config.yaml
num_hidden_layers: 10
hidden_size: 448
num_attention_heads: 7
num_key_value_heads: 7
head_dim: 64
intermediate_size: 1792
vocab_size: 8192
hidden_act: "gelu"
norm: "layernorm"
norm_place: "pre"
norm_eps: 1e-05
positions: "learned"
qk_norm: false
attn_scale: 0.125
bias: "none"
tie_word_embeddings: true
parallel_block: false
extras: ["capped logits"]
init: "normal"
init_std_qkv: 0.0239
init_std_o: 0.00534
init_std_up: 0.0239
init_std_down: 0.00534
init_out_by_depth: true
optimizer: "adamw"
learning_rate: 0.0011
beta1: 0.9
beta2: 0.99
weight_decay: 0.096
lr_head: 0.009
warmup_steps: 204
schedule: "wsd"
decay_fraction: 0.786
decay_shape: "cos"
final_lr_fraction: 0.05
batch_tokens: 131072
max_seq_len: 1024
doc_mask: true
train_tokens: 1065000000
max_steps: 8126
dataset: "wikipedia_en"
Each number is 128 + 32 x the weight over its row's rms, rounded and kept within 0 to 255. Layers, rows and columns count from 0. The size above them is the row's rms in percent of the matrix's.

# layer 2 MLP up, 1792x448, rms 0.0458, rows 612-642, columns 336-447
size [103  98  85  82 110  93 123  95 124 122  75  90  98 101  82 121 119 112 121 127  76 119  88  95  80  95  89 129 107  97 134]
[[216 119 140 127 169 133 139 134 144 138 120 108 139 158 136 100 177  92 186 178 115 149  80 141 121 136 102 103 202 194 124 190 214  72 159 113 150  93 139 134 143 171 140 132 106 119 124  65  76 113  74 142 122  84 139 119 151  96 192 166 133  89 146 173 132 118 150 120  78 181 146 103 186 140 138 129 123  98 123 117 134 152 150 181 165 170 135 117  91 172 124  84 198 135 171 142 100 149 118 117 100 107 109 116 191  83  99 115  79 128  99 136]
 [173 125 187 135 153 130 119 101  68 147 149 143 152 116 107 152 127 181 117 112  87 138 130 137 154 135 100 142 102 161 116  92 123 123  92  78 135  83 113  64 146 139 183  66 194  71 107  98 185 137 180  86 124 112  13 185 136  96 171  97 129 105 122 152 113  72 134  85 146 149 137 148  74 164  64 172 129  40 185 112 131 164 101 191 123 112 168  86 108 113 140  91 178 183 125 152 132 145 121 107 103 147 168  99 140  98 129 110 140 141 126 163]
 [142  96 114 161 120 115 125 136  96 137 129  97 102 141  92 130 128 162 124 108  52 151 149 161 130  85 127 155 103 151 136  88 143 120 172  99  91  70 129 110 170 152 124  82 167 166 116 148 172  72 173 124 124 117  65 124 146 134 154  90 143 105 121 116 142 146 140 137 131 128 162  87 141 184 117 190 104  74 141  91 123 108  79 133 132 124 166 134 156 121 117  79 138 133 156 179  90 128 154 122  87 150 167  92  72 158 180 133 140 118 154 145]
 [163  93 193 140 142 142 116 146  94 134 146 178 166  96 115 171 174 153 120  99  93 139 162 135 202 112 149 124 129 173 116  91  95 148 131  40 102 120 101 151 128 185 171 119 210  93 117  85 181 134 122 104 122 123  63 131 139  98 180 118 133 106 132 133 132 166 125  89 167 180 118 110 106 146 123 194 107 104 167 118 126 149  98 194 108 149 200 114 101 101  91  99 164 165 142 120 105 152  82 128  95 152 154 133 141 127 140 106 137 119 120 157]
 [137 110 141 178 162 129 156 132 137 144  94 121 205 100 124 153  35 130 158 151 135 179  87 117 117 141 127 156  71 186 115 102  91  67 163 101 143  69 158 142 102  83  96 150 117 152 100 164 243  73 103 162 148 155 117 101 148 119  98 128 172 125 165 113 109 172 140 171 125  91 194 128  86 151 129 149 139 147 120 188 137 135 109 124 195  89 118  82  90  72 173  94 181 186 197 139 130 145 137 114  49 172 197 145  86 111 163  51 140  88 190 111]
 [158 178 148 117 126 142 179 164  78 146 131 133 139 123  69 132 165 141  83  74  71 180 142  88 178 102 106 160 118 170 113  96 150 140 212  88  90 106  99 125 146 132 174 151 152  79 110 119 164 157 165 112  93 102  95 111  87 143 151  96 124 120 138 127 164 156 141 100 115 125 131  66  77 155  92 174  69 102 241 100 127 106 151 171 158  97 169 133 157 123 164 125 154 176 136 134  88 140 119 112  93 112 108 114 148 119 107  63 131 149 174 162]
 [ 98 150 112 147  78 123 118 113 137 139  88 151  96 138 124 158 148 187 159 121 101 110 160 149 113  65 129 148 144 151 149 149 156  81 135 127  96 144  72 142 139 164 157  93 137  92 101 117 116 108 110 145 118 144 159 100 119  97 158 124 151  96 178 108 140 162 164 163 123 130 195 113 141 142 143 140 142 121 156  57 106 150 141 123 135 145 167 159  63 174 119 122 165 205 202 130  84 143  95  61 144 148 136  94 148  92 140 142  55 136 122 139]
 [143 204 128 180 128 124 111 117 144 134 116 205 144 165 128 148 153 180 143  87  44 127 152 188 214 137  97 138 129 172 139 148 171  78 149  81 126 119 162 114 118 123 108 115 186 103 107 157 144 146 160 130 136  98 116 131 123 151 208  61 116 125 136 143 122 136 104 102 150 136 138 106  45 119  76 188 118 108 159 114 153 159  79 158 113 132 210 130  96  90 127 120 157 171 146 165 122 123  84  91 113 157 126  92 133  92 137  75 124 156 114 180]
 [122 130  88 128  81 111 164 147 103  73 150 137 125 169 107 241 155 150 101  97 123 135 136 148 137 158  65 130 120 103 162 117 130 128 172 124 162 123 168 128  70 126 137 154 178 204 154 167 141 132 148 118 105 117 134 193 104 128 132  87 171 113 115  77 167 126 142 129 132 143 170  35  93  76 130 157 119 104 220 143 105  95 111 170 169 128 102 127 127 158 158 123 136 139 170 149 103 122 119  72 157  56 103 110 175  85 131 181  85 105 164 158]
 [104 120 190 157 140 137 129  83  53 113 107 158  84 129 149  92 115 109 134 112  88 143  73  67 182 134 166 202 173 102 130 132  57 112 147 122 138 102  86 144  83 150 114 141 158 132  88 147 154 100 139 135 101 107 115 167 156  67 181 127  57 171 213  88 147 144 131 115 159  97 163  86 127 126 122 121  80 129 157 130 130 158  85 160 132 107  69 196 163 134 138 125 145 104 164 114  67 129  77  95 105 150 113 139 166 188 149  95 157 145 170 137]
 [180 122 150 168 142 108 147 142 126 134 135 147 147 152  77 171 145 191 154  57  83 148 130 105 158  90 123 143 132 137 119  89 131 141 128 109  87  87  99  95 126 118 122  67 117 127 160 118 153 121 179  79  80 109  68 155 146 119 175  77 114  86 137 173 135 137 128  89 161 152 174 105 103 117  80 169  87 114 153 117 116 125 108 151 136 128 181  98 123 108 111  66 178 138 151 125 105 142  98 131  67 161 128 114 104 135 192 108 150 130 135 152]
 [155 135 174  88 137 138 104 106  68 128 158 158 169 131 133 142 153 142 129 105  99  89 154 136 181 171 167 151 176 179 100 138 134 108 126  92 116  51 116  75 112 128 142  94 139  43 120 115 173  96 154 144 164 128  94 158 150 107 150 109  97  86 148 158 122  83 113 145 158 121 136 140 127 173  95 164 150 103 173 107 124 137 101 153 126  95 145 105  81  97 159  72 166 191 176 122 130 147 121 154 107 117 121 124 168 119  94 116 167 142 115 161]
 [146 144 148 117 137 141 118 116  98 143 129 157 141 136 141 151 114 159  62  81  86 177 169 119 201 133 125 149 139  65 122  20 120  91 144  57  70  71 143 100 117 178 196  89 172 167 108 119 187 157 223 101 123 147 127  99 117 114 201  64 161 114 133 127 125 130 169 149 116  90 137  99 142 184  82 156 110 130 135 178  96  97  76 172 144 121 176 111 112 121 198 110 161 149 174 128 143 169 146 110  91 129 155 145 125 125 141  96  82 168 147 131]
 [108 149 152 125 128  95 115 151 118 119  84 138 173  70 106 146 147 108 146  77  59 131 152 165 169  85  98 186 137  88 125 122  90 119 133  93 115 115 126  92  91  89 145  89 194 134 144  68 126 107 181  77 126 107  88 191 110  96 163 118  80 127 139 171 126  87 126 113 170  99 178 103 118 130  97 162 113  67 142 125  99 124 103 169  87 137 164 126 110  81 116  45 140 153 132 166 130 108 118 109 112 134 129 124 152 142 121 155 100 132 168 182]
 [163 102 146 170 135 132 138 151 138 141  99 130 105 139  91 156  82 196 113 110  89 153 130 152 175 118 134 168 106 128 167  63 117  94 157  93  95  85 104  91 141 130 149  89 158 145 127 146 144 122 154 111  94 119  62 145 139 121 181  45 141 100 151 133 116 139 139 109 150 177 139 101 112  99  72 135 120 101 158 147 138 126 114 177 146 139 183 123 118  99 140  91 187 165 172 173 122 194  99 137  52 165 141 108 138 117 178  90 100 126 121 147]
 [179 140 162 157  93 147 114  91  48 117 102 141 170 139 100 198 183 154 146  87 127 156 163 140 205 103  83 195  98 131 158 127 144 165 152 128  95  55  30 114 135  99 122 100 124 110 125 139 154 123 148 120 118 131  93 173  85 153 122 106 109  69 105 166 138 199  90 160 176  46 167 122 150  82  78 158 114 124 138 128  67 126 155  85 145 160 154 177  97 141  77 113 161 106 124 168 112 154 118  62 111  91 134 108 176 101 130 133 202 151 153 132]
 [157 172 163 143  90 158 136 139 157 207 121 157 158 118  91 138  64 137  86  82 113 146 196  86 214 114 113 150 149 175 115  93 136 100 155 103  89 158 106 113 157 143 135 136 135  93 159 194 158 135 143 129  98  77  76 169 142 171 186  53 157 117 135 159 109  95 109 141 130 113 103 115 134 146 126 164  64 130 186 183  44 118 125  95 107 158 209 164 116 143 111 113 131 160 153 127 105 131 152 132 107 129 127 131 175 120 153 112 113  75 137 107]
 [174 107 177 161 142 111 135 107 122 161 144 136 103 130 150 124 140 180 123  63  77 143 136 123 222 162  85 145 105  66 114  38 123 132 149  95 112 120  91 136 145 142 155 150 159 106  88  89 152 142 157  95 131  95 100  73 147 102 131  95  85 132  92 113 145 161 167 151 185 121 120 101 170 124 134 153 118 114 185  85 104  90  81 101  79 131 164 137 105 124  89 120 125 125 162 138 113 190 128 115 116 169 173 149 220 128 112 130 139 126 124 156]
 [ 79 128 162 157 156 135 179 130  96 153  96 201 165 132 142 138 107 119  97  92  95 147 110 133 177 165 107 145  83 134 118 130 207 152 132  80 136 103 112 151 155 144 161  93  86 100  95 145 150 139 154  99 139  93 136 165 147  96 144 100 143 136 143 102 150 128 141 141 165  84 173  98 162 135  98 155 105 166 123 150 104 152 127 177 156 128 120 180 123 154 131 119 143 125 180 136 158 196 148  60 146 111 127 116 120 119  84 130 134 123 152 118]
 [148 145  88 140 116 118 133 140 111 163 150 157 165 143 103 165 126 190 112  40 128  73 235 108 191  57  90  89  97 148 127  96 125 145  98  71 154 143 120 141 157 176 163 119 205 105  97 130 138 163 128 112 103 143 117 164 185  98 125 106  64 137 173 138 111 123 136  67 117 118 180 113  67  65 123 182  77 131 178 147 103  88 138 165 125 160 142 118 183 110 144 119 148 146 186 150 130 101 163  48 150 153 129 113 158 131 133  52 144 106 105 144]
 [164 140 169 164 103 161 132  98  88 136 125 149 118 116 107 138 122 202 134  51  79 171 141 157 174 114 162 165 103 151 131  74 138 113 170  77  94  69  85 115  99 135 130  71 157 123 110 120 175 115 143 102  89  88  65 175 142  89 166  59 112 101 159 176 113 173 139  81 153 137 156  89 138 112  79 166 112 103 180 105 102 150  85 140 132 149 160  85 139 137 126  61 169 121 145 172 101 158 125 106  42 165 139  97 164 129 196 112 131 138 149 191]
 [147 139 173 151 104 119 181 120 118 145 102 146 125  77  56 102 153 155 134 126 126 145 125 118 198 147 127 179 110  86 118  35 167 158 130  88 117 138  85 112  97  75 180 143 120 101  86 142 177 110 235 124 114 120 112 142 140 140 152  78 105 125 106 180 140 157  90 134 144 130 107 116  89 126 133 171  86 133 157 126 101 141 123  81 123 140 113 164  86 134 196 135 126 135 171 152 129 192 143 115 119 146 146 148 102 104 124  85 140 124 163 135]
 [ 99 116 166 152 145 129 116 150  92  80 112 124 136 143  97 160 103 189  82 141  96 149 149 131 132 129 121 153 134 131 163  71 148 129  92  96 138 107 199 148 149 155 165 114 170 167 137 159 142 159 190 135 104  94 120 171 161 132 164  72 109 121 122 112 132 124 123 148 171 192 126  64 151 128  54 158 115  76 161 126 101 127  69 123 137 115 166 165 111  74 167 122 139 149 167 173 103 160  82 110 135 144  97 126 113 129 124  82 142  93 120 120]
 [123 160 182 124 187 133 117 150 148 139 122 156 121 115 127 129  77 136 106  99  89 125 224 133 146 105 130 117 149 121 115 112 139 118  94  72 158 107 117  87 130 142 156 108 184 143 121  97 139 140 161 109 120 110 125 124 145  78 181  76 120 113 143 140 126 129 115 147  79 173 170 141  72 111 108 161  91  92 185 144 141 160  95 138 144 131 151 176 128  81 112  87 178 214 186 127 154 131 160  79 106 189 149  63  96  91 176  53 108 179  81 167]
 [193 120 131 151 154 115 149 116 120 143 124 136 167 112  97 132 110 212 134  88  87 145 153 144 157 139 122 183 119 120 125  53 147 128 121  93 128  97 108 103 123 149 146 103 148 114 127 121 144 122 175  84  64 114  54 185 124 136 165  91 121  78 138 152 119 131 126  90 181 125 171  74 124 109  66 148 109 134 178 120  94 138  86 133 150  93 153  84 117 108 112  49 135 116 144 176 119 163 126  96  70 148 133 107 139  97 168 146 101 160 124 160]
 [146 155 162 163 128 146 163 118 141 120 143 143 126 172 156 171 129 175 145 171 119 138 184 147 159 146 101 173  68 202 160  83 127 146 144  98 117 144 144 108 170  88 101 103 131 176 157 102 142  83 199 106 130 153 113 137 114 156 125 129  72 107 146 187 128 114 140 171 107 130 109  79 148 142  78 153 146 108 144 158 128 143 120 160  24  31 120 116 135 130 107 121 106 177 171  85 181 151 116  89  88 178 149 168  69  71 129 130 129 127 121 147]
 [127 133 173 119 101 117 136 113  99 153 151 197 145 132 122 143 100 141  97 103  48 141 146  95 145 108 118 135 120 130 141  70 129 133 168  63 109  80 118  68 132  79 160  71 110 183 143 139 152 102 152 101 107 134  70 201 162 110 163  96 141 143 152 137 135 167 185  69 146 128 162 119 160 114  98 151  97 116 146 103  92 174  88 123 149 186 141 114 124 111 143  39 162 139 149 183  68 140 125 144  80 137 155  92 129 120 163 171 159 163 120 172]
 [152 103 181 140 153 102 160 108  62 132 113 142 103 146 148 159 192 144 124 134  94 113 137 153 135  63 165 173 114 123 178 120 111  84 195  45 105 112 129 152 100  98  77 120 173 186 104 135 158 134 167 162 112 122 137 151 149 104 174  57 117 105 177 149 120 120 107 153 129 102 126 119 122 170 138 128 138  50 208  95  46 157 111 150 116 159 111 123 114 186  87 107 131 190 161  95 146 148  63 127 122 147 107 104 139  65 129 146 113  95  78 158]
 [ 95 133 137 129 176 122  92 141 179 138 118 183 113 129  79 190  93 135  75 166  96 123 162 140 200 108  78 161 120 108 114  88 130 160  74 120 171 141 104 101 151  96 136 125 135 147 132  93 164 129 148 113 110 103 130 129 100 112 155 159 165  94 211 146 126 155 139  48  84 137 163  89  73 158 116 164 125 139 144 161  91 153 126 122  96 122 108 166 177 110  67 118 138 176 181 151 130 150  74 104 101 179  96 154 160  98 112 100 145 107 107 109]
 [126  99 141 160 144  98 105 141  97 133 175 155 153 111  72 142  97 184 136  53  60 150 108 129 159 161 116 164 115  94 114  55 137 109 177 111 127  55 134  60 162 135 138  89 194  95 112 130 167 127 132 112 107  84  76 160  97 120 171 121 114  99 121 150 136 129 170 117 151 130 208 133  57 157  82 190 131  76 197 147 108 143  90 159 147 105 165 127 117 130 141  50 222 165 160 132 132 146 130 107 103 163 164  80 139 146 167 103 129 175 142 153]
 [134 109 197 143 103 149  48  90 118 190  97  86 129  82 170  99  73 122  63 164  82 158  92  90 166 114 137 121 141 102 133 119 141 158 161  75 158  90  90 143 121  39 180 104  92 126 138 125 140 132 174 112 102  83 129 158 139 188 178  81  76  99 190 166 133 157 137 101 127 116 158 124 140 183 134 141 116 117 146 147  77 104  76 146 128 167  86 185 177 143 116 108 147 107 194 141 115 144  96  85 130 102  94 109 200  94  95  96 145 119 183 168]]
# layer 2 MLP down (transposed), 1792x448, rms 0.0341, rows 612-642, columns 336-447
size [ 73  86  74  93 107 107 120 100 123  96  70  57 110  84  83 108 118 110 121 144  74 110 123 106  74  77  95 130 104  77 144]
[[100 126 113 111 113 126 180 164  92 153 143 107 131 115 153 119 141  92 126 188 180 154 151 115 166 115 122 136 120 140 121 156 158 139  96  95 110 102  98 109  97 129 183 152 119 154  94 142 238 123  92 113 125 152 119 146 119 179 109 147  97 124 109 145 115 140  41  71 101 153 120 113 132 163 140  96 112 136 140 149 147 179  97 123 127 113 178 124 180 127 154 122 112 190 126 164 117  63 150  91 167 110 106 153 137 104 122 176  93 126 103  63]
 [162 106 107  97 130  80 117 120 105 133 145 125 133 109 138 103 120 196 118  83  95 163 150 145 155 128 103 131 131 162 145  53 107 138 145  83  99 135  99  34 125 149 155  95 134 113 168 100 152  98 165  94 119 144  56 177 129 123 113  64 130 120 203 177 141 158 154 138 155 125 155 125 110  82  92 126 106 108 158 101 198 115 102 139  82 128 128  73 145  89 106  58 158 127 100 160 117 156 125  89  96 129 109  95 156 142 177 103 148 130 118 150]
 [122 107 135 140 105 103 106 105 107 161 157 106 169 163  85 121 125 191 179  91 141 171 149 134 161 128 152 149 147 145 143  48  93  96 141 130 126 109 135  89 143 170 165 124 136 130  84 136 181 150 141  86 175 128  85 141  92 100 139  93 134  95 154 136 180 192 122 113 134 145 187  77 104 116 112 200  94  90 153 117 120 125  96 108 136 135  96  98 138  89 111  91 141  77 121 174  93 158 108 107  74 123 133  95 148 126 160 121  94 133 148 166]
 [152 143 116 161 138 123  98 144 104 181 130 157 124 103 121 147 127 211 125 123 103 204 130 138 188  93 137 149 127 137 155  51 123 114 124  64 112 146 114  90 115 162 143 123 126 131 142 115 144  91 102 122 103 135  20 116 121 151  94  67 141  98 168 192 113 176 177 119 148 102 188 119 152 111 167 140 126 104 143 152 111 111 100 143 136 159 104 127 167 109 151  95 136 120 160  97 137  81 127 138  89 160 160  59 103 156 162 117 160 126 116 121]
 [104 123 141 122 110 136 136 115 104 105 119 130 109 119 127 128  68 108 158 205 163 104 149  79 103 129  83 125 149  71 118  75 124 183  95  96  96  76 125 110 149  80 120  68 134 145  94 120 100 125 207 132 138 142 128 183 119 132  80 153 150 170 145  83  84  80 127 142  56 145 200 141  89 172 139 130 190 141  30 200  81 144 154 108 165 120  88 133 115 164 203  85  87 125 135  82 166 133 105  87 117 136  91 104  98 135  84 162 131  97 204 141]
 [113 135 110 155 168  79 143 114 136 124 127 119 116 167 114 174 129 143 154  78  64 164 159 158 138 182  97 106 121 101  68  87  41  94 139 153  80 141  73  73 130 120 157 189 120  59 146 131  82 165  65 108  86 158  73 133 157 155 133 123 159  85 131 185 146 150 100 126 174  87 102  94 159 150 119 129 125 106 146 157 111  92 146 189 148 107  90  99 126 125 176 172 158  96  95 198 109 123 135  86  98 155  94  94 154 115 173 136 114 166 184 120]
 [156 167 130 146 168 152 193 136 157 167 135 134 118 136 162 169  59 124 141 136 165 147 174 128 133 142 107 127  64  86 108  92 148 114  88  41 142 112 106 110 127  87  79 102 143  89  92 120  81 142 150 118 126 120  95 146 152 116 178 125 145 142 144 162 135 102 135 164  96 149  83 131 161 131 121 182 163  93  87 162 105 122 153 124 119 141 111 115 181 141  97 118  75 183 131 159 178 119 155  98 144 158 141 146 117 139 105  72 140 136 136  72]
 [132 138 148  84 158  86 152 197  74 188 156 115 159 146 105 150  94 138 161 103  90 162 104 138  92 156 107  85  95 177  85 167 154  70 148 157  80 142 123 171 101 155  80 149  87 139 118 153  58 173 129 160 141 135 102  98 209 143 104 138 184  63 103 146 172 129  86 217 194 114 119 130 159 130 131  51 128 143 120 193 141 150 104 149 123 173  71 107 164  77 136  99  97 116 124 175 106 146 195 152 132 107 125 121 184 123 117  39 120 130  98  91]
 [152 117 100 111 174 108 164 153 138 168 129 128 188 162 132 190 101 124 139 127 169 129 155  83 106  85 178 125 141 103 153  70 161 164 139 117 151 160 100 134 134  99 123 160 117 124 135  78 137 196 146 109 102  97 126 113 156 185 175  73  66  93 173  85 116 147 110 130  59  87  58 100 154 138 175 133 136  82 178  67 122 114 105  87 119 115 160 116 166 114 108  75 144 106  71 150  80 161 107 165 110 102 149 155 144 141 120 204 113 139 174 172]
 [ 89 117 202 146 109 121 121 103  86 206 153 197 135 103 154 124 158 109 181 146 140 143 147 193  72 100 142  81 124 172 107 108 114 118  83 124 152 154 125 154 133 140 127 114 116  82 120  98 103 131 100 106 156 128  91  81 162  85 159 126  75 141 160 122 119 148 157 146 231  94 154 104 115 116 119 130  76 153 103 183  75 150  69 137  83 129 127 133 197 130 126 123  93 154  73  91 118 126 133  94 124  76 182 117  75 168 186 109 146 118  88 160]
 [145 109 159 155 134 107 133 136  97 131 138 141 160 152  73 141 116 178 157  67  86 195 126 139 176 151 146 165 152 149 146  83 143 142 154  90 113  89 106  45 128 119 131 112 137 147 113  98 163 112 140 120  85 111  67 150 159  80 155  93 103  90 158 136 118 141 130  89 136 107 194 120 109 118 100 203 110 103 179 135 136 152 113 139 143 131 131 120 115 106 133  59 158 122 127 154 117 144 120 101  82 152 123 111 140 136 166 124 123 148 134 142]
 [101 110 166 121 131 104 112 112  95  71  99 145  94 173 159  71 156 111 170 112  67 147  89 191 150 141 141 136  47 109 127 133 105 161 123 167 126 153 130 160 159 131 117 108 110 150 109  84 128 135 105 160  95 148 110 133 122 117  41 120 117 135 151 126  87 104 139  86 167 120 147 134  97 163 116 109 154 160  63 101 121 101  88  91 188 139  89 133 126 136 127 166 117  62 140  57 131 157 129 156 120 148 135 124 170 149 148 114 107 169 161 126]
 [ 97 139 120 145 140  49 110 188  85 135 151 149 155  76  99  51 124 141 145 144 103 135 137 156 164 146 135 160 122 109 135 111 115 140 154 131 127 115 125 158 154 154 131  96  75 163 141 104  98 208 150 118 172 127  71  85 132 141 123 106 132 140 137  91 191 122 105 110 167 108 160  98 110  98 112 155  86  77 142 124 107 177  46  63 174 156 166 145 132  83 174 141 134  86 177 134  72 133 184 106 127 128 147 101 123  78 148 104 148 122 122 179]
 [169 110 166 116  92 106  92 124 142 175 136 152 217 116  95  73 129 136  85 159 122 151  92 130 154 100 173 106 165 127 105 149 120 122 122 122 145 163 139 181  82 178 119  68  63 132 142 101  95 155  94 119 162 140  94 100 147 162 117  93 128 139 128 155 200 119 180 208 176 107 168 143 153 114 139 128 117 161 125 118 215 105  79 114 111 143 115  88 132 162 115  91 180 101 150 154 120 105 147 129 113 100 150 122 143 104  92 141 122 139 152 116]
 [173  70 170 107 141 108 104 164 135 149 169 137 161 131  88 172 127 157 137  92 112 150 117 136 108 116 149 186 104 158 158  67 107 137 148 110  88 121 153  55 129 166 132 166 120 144 140 167 166 103  93 120 152 128  18 128 131 113 120  68 132 101 161 156 126 157 129  95 171 162 152 104 111  96 131 153 134 115 199 159 146  93  96 151  70 148 115  96 162 135 189  60 143 122 129 157 124 164 122 131  44 164 140 100 136 149 170  85 100 159 121 139]
 [196 153 177 153  83 120 131 169 215  89 144 131 120 133 141 128 137 100 129 151 131 144 145 173 111 106 172 141 113 110 147 131 138 108 110  98 170 188 108 108 139 178 155 158 157 159  85 152  99 158  95 118 124  82 145 104 137 115 135  77 153 128 102 152 126 121 155  99 131 144 185 109 161 122 108 160 110 128 110  89 141 172 107 134 187 106 155  99 161 145  52 169 108 129 159  80 151  82 116 118 102 128 133 141 114 118 136 131 150 130 164  70]
 [124 163  48 122 101 102  64 123 129 159 116 183 149 138 154  95 110 153 144 109 117 174 114 177 116 135 116 141 159 237  90 115 141 181 116 146 104 128 128 193 116 128 111 146 100 124 172 130 168 121 102 116 149 113 151 140 132 152 116 143 171 119 134  99 118 126 157 102 176  59 157  92 135  54 142 137 107  96 128 144 145 129 127 104 134  64 141 185 154 131 134 101 122 143  84 149 101  85 154  95 116 190 166  99 120 182 157 151  93 159 148 154]
 [162  84  96 100 214 122  92 129 152  79 130 144 135 152 139 170  83 101  80 107 152  95 208 109 144 160 129 141 100 124 137  56  86 140 120 132  82 109  93 106 133  69 152 168 156 138 111 190 148 131  91 116 174 103  71  71 172 111 117 162 109 125 155  48 127 141 172 112 151 138 131 114  89  69 125 232 146 125  95 189  65 138 103 102 117 102  78 137 134 129  96  78 116 164 158 190 113  87 141  91 101 169 141  82 157 105 134 143 115 186 152 180]
 [161 107  93  98 144 169 120 164 155  99 157 147 129 183 152 101 126 110 144  90 135 130 170 107 154 100 146 165 165  95 145  99 181 115 161 159 124 152 105 176  75 147 134 150 141  74 173 144 144  89 125 154 100 139 150 131 147 179 154 119 132 105 115 116 128 130 150 136 100 144 100  97 139 170 106 137  97 122 129 207 124 140 110 113  95 180 112 111 138 115 116  99 154  97 123 114  87 123 160  95 154  65 128 132 138 124 170 113 131  71 135 109]
 [127 163  24 134  99 129 129 120 128 148 139 142 158  86 104  83 126 142 113 146 179 130  89 157 114 131  91 112  86  98 121 109 144 102 134 124 225 109 107 149 109 102 123  87  69 126 141 135 102 135 124 105 111 159  84 180 128 119  94 144 118 176 180 132 143 145  57 105 146  96 146 123  95  71 153 105 115 145 144 115 103 133  77 103 117 140 135 158 169 131 164 113  77  70  92 126 177 176 198  88  58 108  73 119 186  95 106 148 194 178  69  80]
 [154 132 160 155 115 108 126 129 103 136 122 127 156 147  80 124  92 203 146  53  81 179 124 104 171 128 140 164 141 148 148  98 130 131 170  67  91 109 109  91 137 161 125 125 137 117 107 113 178 149 152  96 112 149  44 151 176  69 151  84 107  82 155 174  94 138 152 106 160 147 150 113 123  79  94 177 113 124 147 133 121 137  89 154 101 144 118 128 118 125 144  55 162  88 118 154 133 156 128 127  87 152 146  90 134 111 167 118 129 137 159 144]
 [136  37 163 178  59 145 112 142 179 230  91 134 179  99 159 171 117  92 160 141 102 115 128 166 115 156 135 188 148 147 118 153 179 149 143 167 136 162  82 176 155  98 200 145  66 107  90 140 100 146 113 168 136 118  92 148 160 157  98  92 152 131 136 137 119  82 165 143 148 117 125 114 124  78 121 128 140 133 135 128 173 142 136 109 149 129  58 165  89 160 157 153 124 109 113 152 128 143 133  96 114 125  97 151 108 196 154 145 137 151 142  92]
 [126 158  80 120 159  62 109 143 143 128 191 130 175 196 119  94 111 109 135 156 127 139  96 161  52 144 146  72 119 154  61 135 127 138 100 183 122  47 157 168 110 161 104 135  96  93 141 138 127 180 111 157 177 200 133 108 164 156 136 120  96  68 106 139 219 135 145 138 115 139 119 122 150 148 110  61 165 141 132 149 159 127  89 160 165 155 115 119 133 131 161 143 133  89  94 126  74 120 128 142 158 113 138 138 140 114 122 103 151  97  72 153]
 [141 114 193 119 122 119  83 129 108 160 146 132 166 115  82 147 125 149 185  86 123 178  99  86  95 107  89 114 116 160 128 172 190 128 166 168 156 111 113 130 143  95 165 120 133  87  79 163 133 169 167 180 141 154  62 129 167 135 152 106  90  53 130 118 125 167 123 100  97 204  96  97 176 127 138 117 115  80 145 117  78 162 129 180 183 142 142 172 180  79 130 139 148 139 174 131 154 140 129 124  90 125 110 144 148  91  83 108 119  95 122 113]
 [210 144 151 151 123  93 118 136 116 108 143 117 202 126  60 138 149 199 167  89  93 194 135 128 146 135 130 170 138 161 145  76 120 135 149 106 120 121 112  66 147 144 122 112 123 121 132 123 154 141 160 117 137 157  53 187 155 128 154  65 105  85 164 181  97 151 146  92 155 146 159 110  82 106  67 174  94 123 170 122 139 125 109 144 148 128 131 102 125 115 124  43 156 102 124 158 118 125 142 117  98 141 110 105 138 146 140 144 159 154 117 165]
 [105 100 112 135 101  94  99 190 150 133 137 128 102  89 125 100  84 123 145  78  85  86  55 141 101 173 106 125 129 102 140 102  94 175  66 168  96 170 189 158 135 104 146 176 127 105 125 106 132 123 138 153  78 138 138 154 103  47  96 198 149 219 142 131 124 178  90 131 146 156 171 146 107 110 135 152 111 113  89 109 158 119  90  90 115 146 109 180  94  67 190 161 114 118  95 219 123 123 208 135 138  93 158 145 114 203 133 106 131 143  92  59]
 [142 104 156 144 108  97 113 149 143 130 128 171 155 127 107 147 118 159 100  88 103 176 132 120 177 104 140 154 140 100 105 111 154 124 148  80 133  66 121 107 115 135 157  59 130 142 116 112 132 153 150  99 104 154  70 204 106 103 150  88 128  87 118 174 133 168 161 105 130 109 165 117 123 139  83 163 100 103 182 123 143 178  93 112  88 170 157  99 161 111 147  56 143 124 124 173  71 148 161  91  89 178 152 106 121 173 200 124 128 123 162 190]
 [100 110 147 100 134 131 154 113 133 129 116 105  96 142 127 147 116 155 139 116 126 152 132 130  93 149 184 143 123  66 113 186 159  89 144 114 115  47 111 133 167  90 128 143 181  79 111 123 177 126 126 182  99 114 130 100 140 149 110  96 163 124 143  99 112 139 111 169 134 116 198 177  78  66 167 211 164 218 151 102 179 186 101 132 126  76 139 131 143  80  92 135 150 122 131 144  72 180 117 103 140 124 137 165 133 119  84 165 153 140 103 113]
 [130 147  83 126 117 114  81 190  64 162 107 119 101  84 130 154 176 181 206 149 145 176 126 109 109 194 142  99 166 116 152 141  96 116  51 148  87  94  98 127 147 120  99 108 134 120  66 132 138 157 135 149 115 151 129 133 120 161  72 138 155 138 125 155 133 143 113 110 243 131 109 108 102 122 139 153 134  94 129 178 155 105 122  74 135 195 149 119 129 142 151 103 121 191  82 107 158 118 179  83 139  86 167  61  84 123  82 127 122 131 126  55]
 [166 119 156 110 126  57 125 168 102 120 176 132 151 127  98 143 115 193 135  62  79 155 140 129 166 138 121 168 145 139 118  96 159 110 179  60 118 103 128  59 114 170 120  91 129 115 102 145 160 147 142 104 103 114  79 157 128  91 138 111 114 101 120 155 160 147 190 105 146 156 212 117 114 138 107 178 124 126 162 156 145 112  86 126 119 144 135 108 142 105 141  50 173 146 117 104 144 139 118  96  73 144 174 124 159 134 191 102 125 123 136 132]
 [120  81 132 140  96 109  57  44 137 178  44 141  93 183 128  80 152 111 134 108 179 138 100 125 114 145  72  92 158 106 139 153 125 145 110 186 131 139 167 119 108 145 141 133 106 210  77 112 186 151 131 152 122 100 118 136 130 158 127 128 135 138 135 191 128 119 146 171 103 154  72 136 126  62 144 134 140  94 160 116  87 116 133 114 153 155 134 153 171 137 125 194 126  86 153  93 164 117 148 186 136 150 163 102 139 129 146 139 119  83 114 172]]